From a checkpoint of a small transformer trained on Wikipedia: RMSNorm before each block, paired heads.
Each number is 128 + 32 x the weight over its row's rms, rounded and kept within 0 to 255. Layers, rows and columns count from 0. The size above them is the row's rms in percent of the matrix's.

# layer 11 MLP down (transposed), 512x128, rms 0.125, rows 252-269, columns 0-127
size [ 94 101 106  96  81 106  85  86 101 101  81 100 112 106 119 104 103  92]
[[128  99 146 128 146 106 157 168 143 112 179 206 150 160 110 110 129 101 142 171 150 113 107 147 198  57 146 160 146 148 115 161  79 126 139 181 112  90 125  86 125 143 105  94 109 116 166 117 169  62 148  67 165 149 112 185 147 108 147 129 160 189  90  91 107 120 222 114 167 163 142  69 123  67  78 100  77 172 127 122 129 106 135 136 152 146 142 113  95 173 154 126 155 129 114 130 116 146 175 118 151 159 106 121 131 124 123 123 106  95 161 158 127 159  88  78 174 123 157 159  88  91 143 171 175 151 111  95]
 [205 123  90 139  82 157  76 117 128  55 106 143 112 169 140 107 145  81 102 100 127 157  85 144 121 150 162 169 127 129 176 154 125 149 195 119 150 132  90 107  91 108 105 138 131 113 137 105 144 146 132  89  92  78 137 158 139  99 155  80 158 133 139   8 116 108 177 117 140 168 125 149  72 110 154 183 133 106 154  92 135 142 115  83 123 124 181 150 100 116 188 140 144 133  91 147  89 154  80  65 115 132 146 134 168 109 142  98 146 133 170 126 143 160  87 161  57 119 130  69 102  94 117  98 135 159 150 148]
 [131 102  56  78 158 107 165 145 201  84 101 140 144 128 131  75 149 109  89 119 128 109  75 104 137 177 154  57 134  82 131 155 125 132 127 101 180 119 143 149 174 162 152 112 158 113 135 132 187 150 122 112 101 179 121 118 135 171 183 135 114 128  90  15 169 164 109 161 157  77  88 127 123  75 124 128 109 113 114 184 112 145  99 158 121 190 108 141 117 104 128 143 171 156 156 172 123 134 120 135 126 153 135 157 134 110  85 176 120  94 121 108 110  74 142 135  80 117 111 173 114 140  73 160 154  76 102 155]
 [139 141  96  94 134  99 142 162  94 141 121 128 173  86 123  85 212 105 109 154 157 144 125  69  92  75 127 107 152 156 172 104 103  53 115 133 152 126  93 106 150 150 114 143 125 106 116 101 106  87 114  33  92 103 124 112 130 167 154 116 114  75 135 114 131 128 104 111 124 140  99 117 179  79 132 193 118 140 101 106  79 143 119  69  80 191 156 147 147 125 130 136 130 102  99 129  70 201 225 143 130  99  70 106  95 119 129 124 176 142 146  71 142 102 155 133 130 126 149  75 118 135  81 100 123 137 139 108]
 [147 124 122 122  98  98 127 142 156   0 116 115 131 102  96  96  92 153 188  84 129 126 122 112 124 118 205  72 127 126 128  63 163 165 131 145  89 146 165 160 110 154  93 163 112 103  64 117 159 102 105 124 193 187 124 141 128 103 142 128 127  73  98 116 131  75 122 120 167  64 159 129 100 117 129 147 139 143 149 137 139 106  85 112 167 123 109 130  63 137 131 142  91 113  88 138  82 156 112 128 106 163 104 153 112 145 150  77 125 137 152 117 127 150 145  82 181 151 111 125 152  89 138 112 187 120 158 102]
 [ 97 158  93 110 155 123 171 158 169  69  75 165 173 145 148 104  94  82 119 167 163 131 178 184 115  92  93  83 167 161 124 142 151 144 174 165 137 115 147 101 125 100  96 133 166 153 160 153 133  99  98 116  88 173 134 172 129 225 118 165  86 134 150  98  93 129  87 126 135  91  91  93  99 140 133 144 129 158 146 154 119  76 120 166 104 170 127  84 158 174  95 175 191  65 160 168  83 125 176 148 120 138 117 130 159 155 122  72 122  71  93 125 129 151 136 149 167 122 120  76 143 149 146  93 129 156 130  94]
 [ 78 112 160  92 120 120 141 154 130 166 138  89  79 122 136 106 128 174 212 128 101 157 153 149 138 121 176  82 151 159 144  85 179 141 204 159 149 154 156  99 141 154 109 145 114 108 110 115 146 111 167 100 104 122 173 131 102 145 146 125 118 100 121 121 106 156 102 152 134  85 193  94 143 154 151 104 164 143 157 112 105 122 145 142 119 180 204 104 175 154 168 175 127 154 159 167 130 190 151 158  85 151 129  62 116 123 138 142 139  80  99 120 146 207  96  97 115 100 120 159 123 183  77 140  45  88 161 145]
 [145 167 117 114 133 174 112  97 164 255 135 102 137 133 105 199 146 123 113  28 150 130 115 126  98 144 126 158 150 149 102 168  70 134  95  99 120  86 161 109 124 139 150 149 103 177 162 152 103 147 163 105 142 118 101 132 183 130 166 121 109 138  82 208 129 149 139  92 163 125 165 113 108 158 106 181 139 131 105 191  96 116 130 141 111  74 138  63 127 137 151 120 102 148 104 170 102 151 119 139 126 143  84 169  80 115 114 144 146 127  56 131 106  91 113 160 106 157 109 155 167 184  97 150 137 144 157 132]
 [141 160 109 136 141 142  72 156 118   0 114 150 125 137 112  84 127  78 134 148 106 138  95  94 186 105 160 117 133 140 127 105 121 157 115 118 154 199 166 148 123 106  86  81 115 118 147  52 100 110 129 129 138 152 130 128 182 145 140 141 136 144 152  90 147 106 157 114 136 104 127 148  90 135 125 103 116  74 153 127 172 168  95 112  69 118 173 150 124 128 152 133 116 124 117 121  96 197 117  79 116  77  61  77 103 121 101 132 113 157 109 161  73 152 161 111 111 161 160 140 150  35 137 165  94  84 119 131]
 [144 151  85 111 120 161  82 161 191  66 123 184 133 152 161 147 146 130 149 184 118 108 117 164 166 164  85 113  95 132 106 120 131 122 143 155 140 155 116 180 114 141  76 163 120 103  68 131 124 150 100 102 115 107 122  99 155 142 112 206 118  58  99  61  93 118 157 104 117 116 136 224 133  84 154 130 136 104 134 140 134 145 135 196 187 140 180 130 102 102 123 147  66 146  91  80 127  94 177 154  79 154  82  72 168 112 155 153 105  83 149 165 169 135 106 155 135 140 124 102 111 142  89 120 124 105 112 150]
 [164 129 129 219 116 161 109 105 143  82  86 151 127  77 150 135 187 121  36 103 151 118 181 193 158 144 139  87 107 152 115 132 165 159 111 100 180  88 181 103 116  74 131 141 169 108 142 103  55  90 101 106 166 151 182 159 129 107 112 120  96 102 153 129 105  93 104 129 145 143 102 116 140 137 137 132 165 111 108 167  95 113 134 163 112 115 131 129  78 175 134 158 159 165 149 131 104 132  86 197 105 106  91 176 160  90  89 134  97 125 123 133 122 171 120 120 186 111 106 116 131 104  63 192  98 123 150  97]
 [147 163 100 161  96 160 150 137 155 255 113 128 154  96 153 176 152 148 120 108 169 162 130  50 155 112 134 116 147 155 163 138 113 132 110 136  89  99 143 129 168 184  93 198 117 162 122 112 123 144 145 151 172  47  82 116 145 150 134 117 139 113 118  58  92 136  71 146 155 120 131 163 116 156 150 121 140 167  86 154  90  82 153 130 141  62 133 125 140 146 106 127 199 123 149 122 133 122 111 132 127  90 108 102 116 112  90 114 110 206 101 137 119 122  91 142 122 128 152 154 168 167 126 156  95 152 129 114]
 [108  80 123 127 151 111 122 134  73  61 159 146 112 119  92 148 133 142 113 174 155 125 161  53  47 169 128 125 129 112 143 153  75 127 137  80  99 113  63 138 112 132 111 198 160 161  95 139 132 185  71 143 143  80 115 115 165 127 110 106 139 156 141 149  84 118 162 114 185 158 149 150 132 133 141 145 115 108 102  64 130  86  80  91  88 103 161 142 159 114 213 131 123 117 118 184  72 150 127 133  99 111 144  83  66 129 138 108  83 159 138 112 111 107 129 194 150 163 136 150 144  97 126 133 184  76 109 129]
 [197 115 111 140 120 126 113 132 138  66 103 148 121 114  55  87  61 146 191 112 145 109 106 131  92 158 111  73 190  98 111 128 124 140 163 156  87 203 164 115 125  30 146 200 145  81 110 144 133 175  98 123 141 159  92 166 108 122 108 131 144  88 134 142 106  65  97 195 113 174 140 161 105 123 132 157 125  98  67 137 164  84  98 117 142 143 134 125 135 180 114 192 107  84  74 170 131 104 138 128 102 101 125 134 124 103 152 138 140 164 122 112  59 156 156 143 122 108  89 137 108 130 130 124 115 150 137 122]
 [166 135 141 157 127 198 166 129 144  40 101 105  87 142  90 130 138 112 132 133 126 129  97 156 127 140 113 119 123 125 109 100 169  98 155 117 120 140 115 135 112 165 110 168 114 119 113 116 153 124 137 133 138 128 165 114 148 139 136  89 121 111 196   0 198  97  87 121 101 127 111 127 115 149 131 117 142 137 100 112 117 130 104 144 127 131 106 114 144 151 143 125 124 101 129 114 123 124 121 104 126 127 148  66  97 141 107 149 170 141 157 159 152 161 178 177 140 137 141 125 117 156 153 144 108  97 112 139]
 [117  86  84 113 181 174 147 158  63 184  84 130 220 193 127 134 108 133 161  51 155 134 144 121  86 148 116 193  80 129 132  76  76 174 150 135 116  92  97 125 115 144 128 136  86  88  96 169  54 148 156  92 165 127 169 120 165 119 151 110 113 163 135 156  70 125 107 124 126 103 132 114 188 128 138  98 158 174 134 134 167 140 121 119  56 126 112 103 137 161 118 156 141 152 179  65 128  95  94 108 117 139 125 146 157  78 109  84 143 105 158 161 157 156  96 144 127 155 132 119 158 121 136  80 142 118 135 141]
 [118  80 128 140 158 177 127 174 135  75 145 130 125 135 114 137 101 130 177  68 143 166 176 140 158 141 146 176 126 121 138 146 138  82  35  86 108 164 112 101 138 112 143 105  69 105 174 170 154 145 157  93 152 141 152 166 146 106 113 131  82  98 171  34  88 100  84  54 177 167 137 166 147 152  94 132 117 112 133 140 116  65 123 100 113  87 126 112 145 155 108 112 109 165 118  63 188 106 215 152 134 158  90 109 164  87 153 176 123 126 105 142 140  92 108 122 143 116 145 125 125 141 165 145 140 159 126 119]
 [ 95 119  64  76 109 125 126 130  90 129 159  94  58 136  81 108  94  95 120 177 151  83 148 161 129 128 116 100 115  71 145 225 120 137 158  96 118 163 161 159 111 114  69 166 111 127 127 113  72 126 141 150 118 191 159 127 164 160  92 131 132 116 110  55  86 110 130 132 178 140 129  82 147 145  66 151 142 109 166 175 127 137 100  51  98 120 107 138  93 113 160 177 138 108 124 130 139 101  93 126  69 122 110 119 205 108 145 112  68 134 128 192 119 117  95 150 131 184 141 130 139 146 128 125 163  93 109 123]]
# layer 11 MLP gate, 512x128, rms 0.254, rows 253-270, columns 0-127
size [101 103 104  98 109  93  90  90  93  92  96 107 118  86 100 106  94 105]
[[127  88 136 140 146 155 130 115 109 104 120 113 154 163 109 151 140  85 171 175  83 113 119 130 144 137  71  85 154 137 155 144 118 203 142 135 144 100 116  84 108  65 148 147 154 112  68 216  80 103 168 166 133 126 127 154  88 173 149  83 105  69 122 170 159 211 151 122 123 117 127 111 135 104 115 107 123 150 131 138  88 121 106 208 126 126 151 158 155 156 160 140 156 101 166 133 147 133 147 132 150 182 113 142 100 134  95 109  63 190 126 155  72 130 150 107 100 185 189  85 111 159 117  82 128 157  71 139]
 [163 125 100 150 149 128 130 148 135 146 143 175 187 124 106 123  83 117 192  68  90  87 144 109 177 100 126 188  97 129  95 113  65 113 101 135 124 110 159 152 121 156 165 108 158 202 131 173 121 161 154  98  89 172 217 127  85 161 127 126  72  78 156 109 158  81 171 137 138  91 174 141 110 106  91  82 134 159 133 155 119 128 143 175 137 180 163 149  89 108 113 139 143 100  99  58 146 124 120 139 169 141 123 150 118 126 163  90  93  66 142 129 138  82 105 136 120  77 192 147 112 136 143 123 178  88 145 112]
 [132 122 175 110  86 116 149 123 172  76 157 146 121 147 147  88  92 129 118  91 135  93 152 124 141 151 106 135 129 130  85 116 188 133 197 121 157 136 132 149 142 108  20 216 129 151 176 151 150 100 133 154  99 131 167 100 185 125 171 159 114  93  75 142 107 177 152  78 147 144 120 183 110 155 144 128  96 112 123 101 128 127  94 124  76  82 123 122  99 105 128 171  99 126 131 152 101  28 168 100 149 109  97 115 120 101  87  82  94 188 102 134 150 111 105 180 130 145 183 151 116 120 151 161  89 104 137 154]
 [100 137 107 178 146 137 130 132  99 158 120 109 146 164  85  43  58 101  95 140 126 100 134 189 160 142 170 172 142  78  97  41 118 141 119 158 138  77 103 169 172  97 188  87 108 133  93 127 176 114 137 173 129 142 110 144 144 158  95 113 181 107 129 142 127 155 154  88 137  87 144 147 122 167 153 132  93 114 128 169 119 101 140  48 160 162 193 159 125  73 109 100 128 104 137 153 124 122 135 131 194 122 111 146 125 135 167 137 162  84 163 134 150 116 166 171 133  97 132  58 137  92  86 124 109 167  79 123]
 [137 106 119 127 133  85 151  89 139 116 125 118  21 110 151  81 171 140 109  98 140 145 117 137 120  80 152 160 115 137 136 111  94  74 146 137  97 139 111  94  59 119 145 100 145  76  94 120 102 134 135 125 181 111 120 150 150 158  66 187 109 127 121  74 126 103 146 129 172 135 160 189 168  91  90 133 115 138  96 117 137 124 152  99 182  92 117 131 155 103  97 101  17 110 168 127 181 142 113 132 197 116 118 142  97 105 203 133 116 175  93 172 103 100 124 116 140 117 124 126 217 124 148 156 107 115 151 136]
 [115  97  90 153  65 126  58 202 145 139 117  98 149 179 161 167 101 153 125 103 105 136 113 142 126 110  84 117 147 140 122 142 105 154  93 151 137  78 140 173  72 137 145 136 100 108 127 115 136 126 163 135 170 162 177  94 135 136 107  75 163  86 134 147 100 145 113  82 127 138  81 101 133  88 188 120 102 155 179  96 140 151  95 130 165 113 148 161  65 165 178 116 154 101 156 217 115 131 170 122 164 121 131 140 130 171 128 177 125 111 135 144  99  68 188 144  86  99  85 167  98 100 177  88 159 188 104 128]
 [100 157  98  96 160  89 146 112  98 121 147 120 154 116 133  95 132  92 164 124 102 155 126 146 149  94 113 122 126 104 136 135 122  52 136 102 161 163 175 101 108 203 121 158 145 124 180 131 176 119 103 136 119  91 114 125 125 211 136  91 165  97 108 102 170 133 128 125 151  97  98 203 102 192 133  93  93  69 150 164 188 103 111 107 126 123  80 182 133 135 131 118 128 142 139 108  92  95 132 103 123 168 182  81 155 145 166 124  95 181 132  83 164 162 128 104 163 122  92  40 114 155 130 179 165 192 160 155]
 [130 150 125 112  63  82 139 167 104 136 131 119  54 109 132 127 160 172 101  81 115 121  85 144 173 107 107 128  90 172 134 133  86 127 162 146  88 135 148 147 145 112 146  95 232  69  98 116 116 114 142 127 105 150 138 193 122 166 181 117 182 116 147 145 117 152 124  99  55 144  77 155 154 110 122 104 134 132 115 130 110 122 136 156 148 133  54 177  93  50 155 145 175 152 118 140 202 128 132 120 129 151  98 152 101 129 130 122  86 153 120 120  63 107 114 107 155 142 181 155  92  58 177 124 125  94 104 106]
 [157 128  76 107 115 108 101 141 141 118 192 136 137 108 168 146 132 143 143 155 121 122 160 140 104 137 195 145 125 111 130  78  99 122 129  96 120  75 131 166 198  98  60  80 132 114  84 151 151 118 149  92 117 184 123 157 128 148 114 188  87 130 149  92  93 144 112 150 150  81 195 155 178 117 110 161 166 108 136 118 118 173 172 185 137  94 135 109 123 141  95 135 189 136  82 130 110 167 112 119 121 145  84 100 105 136  60 149 108  75 170 166  98 126 148  95 162 110 184 119  52 110  59  86 139  86 153 102]
 [110 155 132 118 151  89 103 130 100 165  95 120 116 196 176 101 186 129 179 136 130 188  84  99 132 123 143 122  95 123 118 119  75  41 108  76 127 164 131 127  81 109  95 112  96  74 155  77 105 107 103 124 127 124 112 133 148 131 140 181 161 105  98  94 196 166  81 114 106 149 117 174 136  85 174 119  84 166 193 149 122  71 142 104  96 117  99 132 147  87 145 128 102  69 121 115 147 181 143 129 129 120 150 114 169 149 188  74 107 140 120 151 118 128 119 124 114  74  73 145 137  58 149 132 151 173 108  88]
 [155 145 134 155 161 153  58 107 209 112  68 130 126 132 139 124 101  73 164 139 117 104 110 110 155  68  74 111 140 103 149 126 153  72 136 133 144 148 165 133  57 161 186 117 137 100 121 134 114 100 150 122 151 178 109 116 129 163 139 107 123 140  96 126  88  89 150  98 126  92 176 173 122  96 166 149 139 100  98  97 147 160 153 122 139  84 132 186 106 179 137 208 152  79 131  77 207  95 117 102 143 101 115 138  62 143 135 157 116 116 123 111  93 170 116  56 117 106  89 117 144 169  88 146  91 112  88 115]
 [137 107 167 142 153  83 108 122 154 121  92  88 103 132 172 145 129 132 134 156 154 154  76 121  99 147 139 132  86 115 110 121 150 119 117 100 157 105 102  84 141  96  87 131 131  37  98  57 176 127 135 160 180 149  79  84 157 180 124 127 130 111 142  99 139 102 175 158 115 114 168 196 132  99 104 177 124 105 116 132  88  86  98 133 149 136 200 128 149  64 140 147  71  89 138 216  98 107 182 201 140 183 151 194  78 146 102 135 143 104 158 116 145 122 144 188 126 121 121 114 150 153 135 133 114 114 148 116]
 [116 127 172 182  98 157 161  95  92 108 154 124 167 137 157 159 102 125 131  95 110 133  99 107 114  83  86  81  99 101  81 166 165 170 142 113 136 166  72 112 187 141 111  63 137 151 152 123 116  93 124 169 108  93 112  95 103 132 104 164 160  41 136 140 136 139 132 193 123 155 148 162 119  99  67 171 182 131 161 129  92 172 167 148 161 104 184 120 100 116  80 101 128 142 142 116 137 122 101 136 173 170  83  70 186  99 100 113 138 128  36 130 121 118 116 112 179  92 119 161 137  87 109 127 145 159 144  87]
 [126 162 123 174 125 128 126 165 149 100  96 103 129 187 120 183  79 135 134 154 103 199 100  86 175 157 116 158 149 124  48 132 154 119 114 116 116  97 147 118 142  78 142  89  94 114 134 177 162 143 119 120 106 159 129 120 152 166 129 126  97 155 232  76 126  97 175 109 156 101 111 116 143 181 192 127 112 126 127  99 152 148 152 145 125  83 120 127 112 126 111  90 126 121 117 140  97  99 111 192 106  70 161 163 169 185 185 128 109 136  58 164 150 191 160 114 147 102 146  91  99 123 116 128 143 149 193 174]
 [ 99 129 120 128  99  80 140 168  69  53 136 117 204 126  48 172 125 122  64 158  76 151  95 143 143 130 184 116 109 127 101 166  81  89  79 125 129  80 151 117  97  65 173 109 132 130 123  98  77 114  73 157 178 142 124 143 178 153 149 123  86  86 115 152 149 161 120 117  76  97  91 176 130 165 118  93 111 173 139 157 174 156  89  93  98 190 114 130 143 174 151 104  93 143 117 103 149 135 140  93 107 122 132 105 109 105  74 100 157 139 157 120 154 125  69  97 121 151 113 161 128 129 142  94 108 144 101 154]
 [113 183 109 167 176  27 147 107 116  88 141 153 107 107 218 105 142 157 146 127 152 140 132  92 133 127 102 133  66  89 143 101  84 161  72 114  77 160 135 136 141 131 141 155 156 123 179 111 102 140  71 170 135 120 105 106 114 106 156 126  62 130 108 113  78 102 133 103 128 156 132 136 118 101 153  86 143  97 166  97  97 145 120 140 110  61 139 156 139 179 151 130 140 128 108 154 131 160 189 166 157 146 167  87 156 103 156 165 190  95  67 150  84 157 134 122 178  72 165 166 122 146 110 114 116  71 131 121]
 [118 111 115 143 156 119 116 111 141 125 133 142 119  74 139  33 176 109  68 119  65 126 157 159 168 111 136 146 113  73 117 163 131 143 126 154 171 177 121 172  99 109 123 127 138 158 105 131  67 170 182 131 170 177 203  92 125 100 149 147 157 162  75 181 112 102 166  94 130 107 130 143 111  66 144 150 144 138  70  70 103 144 126  54 126 134 112 134 128  65 106 131 141 128 100 125 144 145 123 150  86  81 117 150 158  92 131 128 119  78 107 151 114 103 158  49 105 125  83 146  90 191 147 151 116  93 105 136]
 [115  74 113 138 113 162 121 142  72 110 128  87  66 102 146 165 109 114 101  82 127 164 178 120 155 144 103 170 114 105  76 163  34 155 138  59 129  84 103 192 134  87 142 127 147 121 100 136 111 113 153 136 141 121 122 127 177 158  93 124  97 190 143 118  84  98 131 105 156 119 158 100 150 118 199 204 107 161 110 130 158 107  84 184  96  83 137  66 137 103 116  78 106 131 158  97 115  87  95 161 132 129 136 179 166 144 142 121 160 160 132 165 164 103 147 115 136  98 137 157  76 135  61  95 140 153 121 131]]
# layer 11 MLP up, 512x128, rms 0.272, rows 253-270, columns 0-127
size [104 105  97  85 106  86  90  99 105  86 102 107 104  97 102  96  95 110]
[[ 56 174  97 136 182  79 145 182  88 108 128  74 146  63  99 117 125 161 132 168 144 134  97 125 142 147  97 130 105 117 177 204 132  75 103 119 122 171 124 159 134 190 134 119 118 154 114 126 171 127 132 111  67  84 162 179 161  85  99 196  85 141 150 147 117 125 121 104 155 109 116 141 133 133 175 106 192 144 102 102 102 122  90 130 179 136 110 111  84  89  82 172 181 103 136 123 160 143 116 171  95 133 106 104 151  88 120 105 154 151  72 171 113 113 183 149 116 123 105 166 179 143 185 101 113 149 112 123]
 [115  64  69 139 161 127 103 184 136 125 159 141 133 144 143  94 124 127 126 108 136 120 157 163 208 103 137 172 125 155 145 130 126 182 102 197 187  99 158 149 147 113 139 166 144 187  98 148 132 151 132 140  52 177 193  91  76 100 113 126  96 122 148 122 150 144 130 119  98 125 142 126 143  67 106 128  95 142  97  83 102 130 157 139 143 192 182 118 118 128  80 150 136 143 201 107  96  88 132 152 130 139  81 100  75 156 176 107 110  72 102 113 128 118  90  85 136  56 119 110 114 117 161 107 104 126  69  93]
 [116 124 148 158  93  70 136 156  95 110 182 142 125 221 146 171 147 186  88 119 148  95 104 122 118 130 154  82  80 113  58 138 103  96 102  86 137 124 143 128 166 105 139 197 110 124 121 159 108  72  60 131 123 142 141  96 166 163 167 103 122 173 114 166 114  97 141 112 202 131 123 140 111 170 124 181 110 203 175 150 121  93 140 152 111 172 154 158 143 130 160 167 141 127 195 145 121 102  72 143 152 165  95 122 139 150 129 170  94  83  84 113 133 149 130 126 159 132 137 108 166 128 158 159 157  57 119 123]
 [141 137 138 135 103  96 120 147 127 118  91 124  80 167 119 109 223 174  74 137  37 182  90 135  77 159 146 159 160 146  77 161 121 152 148 166 157 160 149 171 163 166 135 136 139 132  94 140 142  86 178 120 115 100 159  78 105 108 154 127 170  61  95 140 102 115 127 135 188  83 149 150 143 111  87 120 124 137  71 142 133 133 100  88 103 106  85  98 104 125 103 134 194 121 114  77 170 128  99 105 110 143 155 112 109 139 118  64 114 143 135  74  93 154 157  81 154 139 104 149 151 117 156 117 133  56 179 133]
 [152 126 101 138 110 167 189 157 147 149 185  94 114  73 131 139 106 132 154  87 112 117 130 147 157  57 121 131  96  71 174  89 143 150 137  89 145 118 182 134 126 105 190 131  92 146 106 102 156 134 117  94  90 104 149 155 112 170 191 171 106 136 137 118 104 120  70 119  95 105 156 113  93 126 119 105  84  97  87  98 169  87 132 138  69 100 139  97 164 140 104  65 185 202 146 161  77 127  43 160 133 106 105 113 193 138 109 161  91 159 117 131 136 171 117 177  93 153 106 110  97 162 129 118 168 142 139 125]
 [100 185 191 164  90 138 150 100 152 116 162 106 146 175 192 146  82 125 127 163  94 150  98  96 163 142 135  84 119 180 172 141 104 155 134 142 143 102 161 131 116 129 120 180 186 143 123 138  93 127 115 176 178 151 131 156 144 153 110 136 104  86 143 127  95 142 136 111 130 128 161  67 181 124 146  95  83 122 128 149 160  69 112 175  99 113 194 176  98 179  66 165 116 187 139 125 157 166 102 122  83 127 179 120 139 158  63  87 128 111 134 125 179 207 117 121  87 114 139 165 118 133 120 169 142 169 113 161]
 [ 91 181 133  98  80 123 125 119 171  86 151 129 117 147 136 141 165 145 145 155 128   0 125 139  75 103 110 135  84 147  76 233 141 123 142 127 106 105 121 115 120 136 115 131 127 134  60  87 146 154 174  61 154 108 123 191 134 163 125 127 173 119 143 129  85 123 105  65  42 119  99 163 120 164 114 127 184 121 126 197 160 151 161 166 113 126 119 138 139 172  99 190 154 170 103 124 121 134 134 143 132 173 151 130 136 122 127 172 117 138 117 130  65 128 101 159  86 124 120 145 105 137 101 129 126 144 134 127]
 [137 102 152 114 176 178 132  93 130 123  93  78 185 141 117  85 119  69 180 121 126 112 109 104 105 152 154 135 156 119  46 113 167 132 114 116 150 178 110 135 126 162 100 196  45 173 115 110 143 183 152 122  52 144 102 176  79 136 117 127 140 121 134 121 125  94 159  87 147 116 148  94  95  99  98 146 138 125 132 179 168 141 134 119 138 162 184  68  91 104 173 170 121 125 170 139  68 105  94  98 144 163 153 120  96 177  84 184 135 103 104 134  93 106 105 117 120 118 126 115 146 166 126 165 116 200 125  85]
 [143 123 190  89 178  91 110 187 106 156 116 174  74 119 140  84 109  84 161 142 128 143 120 114 101 140 155 140 119 101 145 118 158 119 132  58 152 161 130 147 212 137 154 145 131 120 131 159  83  92 136 175 122 137 172 210 129  76  92  98 121 124 127 180 128 165  98 167 134 129  41 126 106  71 129  86 136  92 121 110 109 101 137 110 172 104 181 118 113 183 139 105 154 187 101 111 170 149  95 161 122 124  63 147 128 192 164 161 116 153 103 112  83 112 144 100 155 138 156 133 121  70 169 136 111 119 109 151]
 [ 92 171  81 187 126 105 129 104 141  98  98 137  87 123 121 131 126 121  84  93 117  87 163 128 123  88 106 137 156 140 110 137 214 142  69 135 127  68 100  98 135  79 177 115 127 159 130 118 169 122  99  89 119 128 184 131 137 107 139 103  81 124 140 205 152 131  95 142 168 142  84 173 119 141 145 118 121  81  86 123  95  84 182 113 164 142 108 135 101 154 122 105 117 155  81  72 101  91 131 145 110 118  86  79 154  97  47 161 157 143 113 169  94 204 110 151 120  79 138 142 135 135  94 188  74 154 161 131]
 [133 143  86 166 121 110 133 105 163 107  85 119 137 126 149 138  92  68 173 143  74 117 160  78 125  36  95 172 113 142 131  68  99 107 166 145 169 154 138 118 131 171 140  74 111 142 102 138  97  96 116  40  86 164 141 125 134 137 149  84 104 148  90  84 121 113 118 112 159 116 104 163 134 129 202 124  88 100 122 163 156 120 112  87  83 129 120 195 169 157 140 184 103  89 113 150 172 168 145 116  79 161 209 163  78  92 142 157 138 105 141 135 155 113 172 139 139 106 110  97 112 166 139 155  95  93 126 140]
 [122 114 150 150 136 179 103 103 128 163 100 133 188 131 142 102 106 112 137 130 108 143 136 160  91 111 146 155 132 122 144 180 133 103 176 104 104 117 159  38 150 113  73 112 140 133 139 176 187 150 113 111 108  91 107  97 128 142 192 159 107 103 171 143 159 121 199 107 114 185 140 140 198  71  84 147  87 138 178  61 135 133  93 144 134  65 130 120 148  89 163 154 116 132 136 111  70 200 135 152 158 157 105  81 114 111 134  82 157 142 108 189 123 104 172 116 159 148 125 142  77 132 136 127 166  84 162 183]
 [155 116 140  47 145 117  97 149 129  83 100  78 172 135 153 150 143 184 136 160 176 167 139 101 151 115 106 149 112 149 166 120 178 152 132 114 156 148 110 176 112 131 160 174  58 120  93 110 126 119 162 112 142 169 126 149 194 119 157  50  96 179 138 139  73 142 100  57 131  96  92 154 175 157 157 105 111 109 155 151 192 106 107 150 113 112  72 149 107 147 179 134  97 144 130  65  98 139 163 135 117  70 151 125 100 158 174 139 107  83 138  88 187 150 166 158 111 154 153  98 128  81 134 107 125 122 106  91]
 [110 187 157 138 116  98 144 126  78 181  94 130 120 125 163 125 116 152 107 135 125 132 150  96 129  95 130 122 163  91 112 207 133 208 145 102 137 116  32 174 157 142 141 106 110 133 141 137 165 162 167 136 119 138 113 105 114 194 195 136 145 202 152 214 106 129 136 110 144 131 117 130 130 176 137  97 116 129  89 129 123 142 169  94 146  73 111 142 123  88  90 152 102 156 145 102  88 107 151 226 109  76  89 104 107 142 176  96  98 159 146 172 115 189 129 127 140 120 118 114 104 177  98 105 144  99 145 148]
 [179 154 133 110 136 118  69 117 136 161  85 151 137  68 105 127 113 137  98 127 110  92 167 136 111 165 150 179 118  89 133  76 120 128 115 103 122 138 102 128 142 133 127 139  94 116  85 143 207  77 187 145 161 163 160 165 155 154 147 127 116 153 142 101 186 137 122 148  75 110 152 154 115 166 148 145 153 174  80 128 110 104 104 139 147 181 113 129 118 115 152 207 106 120 140  98 139 129 201  91 135 177 142 191  77 110 120 142 110  59 140  98  87  97 163 107 183 129  76 157 100 179  72  94  99  86 122  75]
 [ 86 169 114 106  33 156 100 168 103 158 113 115 115 149 127 115 126 134 153 177 200 112 125  83 180  80 124 120 113 182  94 122 110 106 177 167 140 157 143 111 188 134  89 171 125 128 147  89 114 122 123 135 150 146 102 183 104  61 162 174 110  77 112 129 155 151 131 102 135 158 116  84 141 166 114 115 146 146 182 112 162 158  70 127 122 148  90 112 116 152  96 127 138  67  93 113 165 164 114 153 144 160  79  95  94  66  96 180 107 111 198 111 138 130 174 170 174 123 126 114 163 117 108 103 114 151 176 155]
 [145 145 111 143 122 100 114 103 125 138 142 154 117 113 110 173 115 144 121 108 136 114 167 193 127  91  94 207 131 143 154  54 150 168 119 124 152 147 118 104 169 163 151  76 140  79 105 112 135 135 203 152 153 146 147 158 150 124 192 172 120 138 127 174 131 113 108 138 116 156 151 137 118  83 125  95 104 136  76 155 203 159 108 118 107 110 101 171 176 159 118 115 171 102 104  51 152 145 154 123 109 135 140  68 149 124 218 133 147 143 120  85  68 124 103  68 136 188 114 146 101 118 116 187 135  54 107 125]
 [142  98 144 158 119 114 166 161 121 112 152 186 107 126 104  85 113 152 121 145 124 134 114  93 188 166 123 104 109 176  81  87 179 127 121  71 135 135 130 125 178 148 121 114  75 176 161 163  91 111 126 103 116 112 127 106  60 133  44 158 159 153  82 134  99 140  84 104  94 141 150 167 125 145 130  90 153 186 138  81 152 168 183 121 171  99 164 136 137 131 165 189 173 164 147 107  98 180 190  97 101 183  70  98 153 160 103 130 145 101 178 103 149 133 124 104  88 134 141 136 159 124  89 187 143 146 138  80]]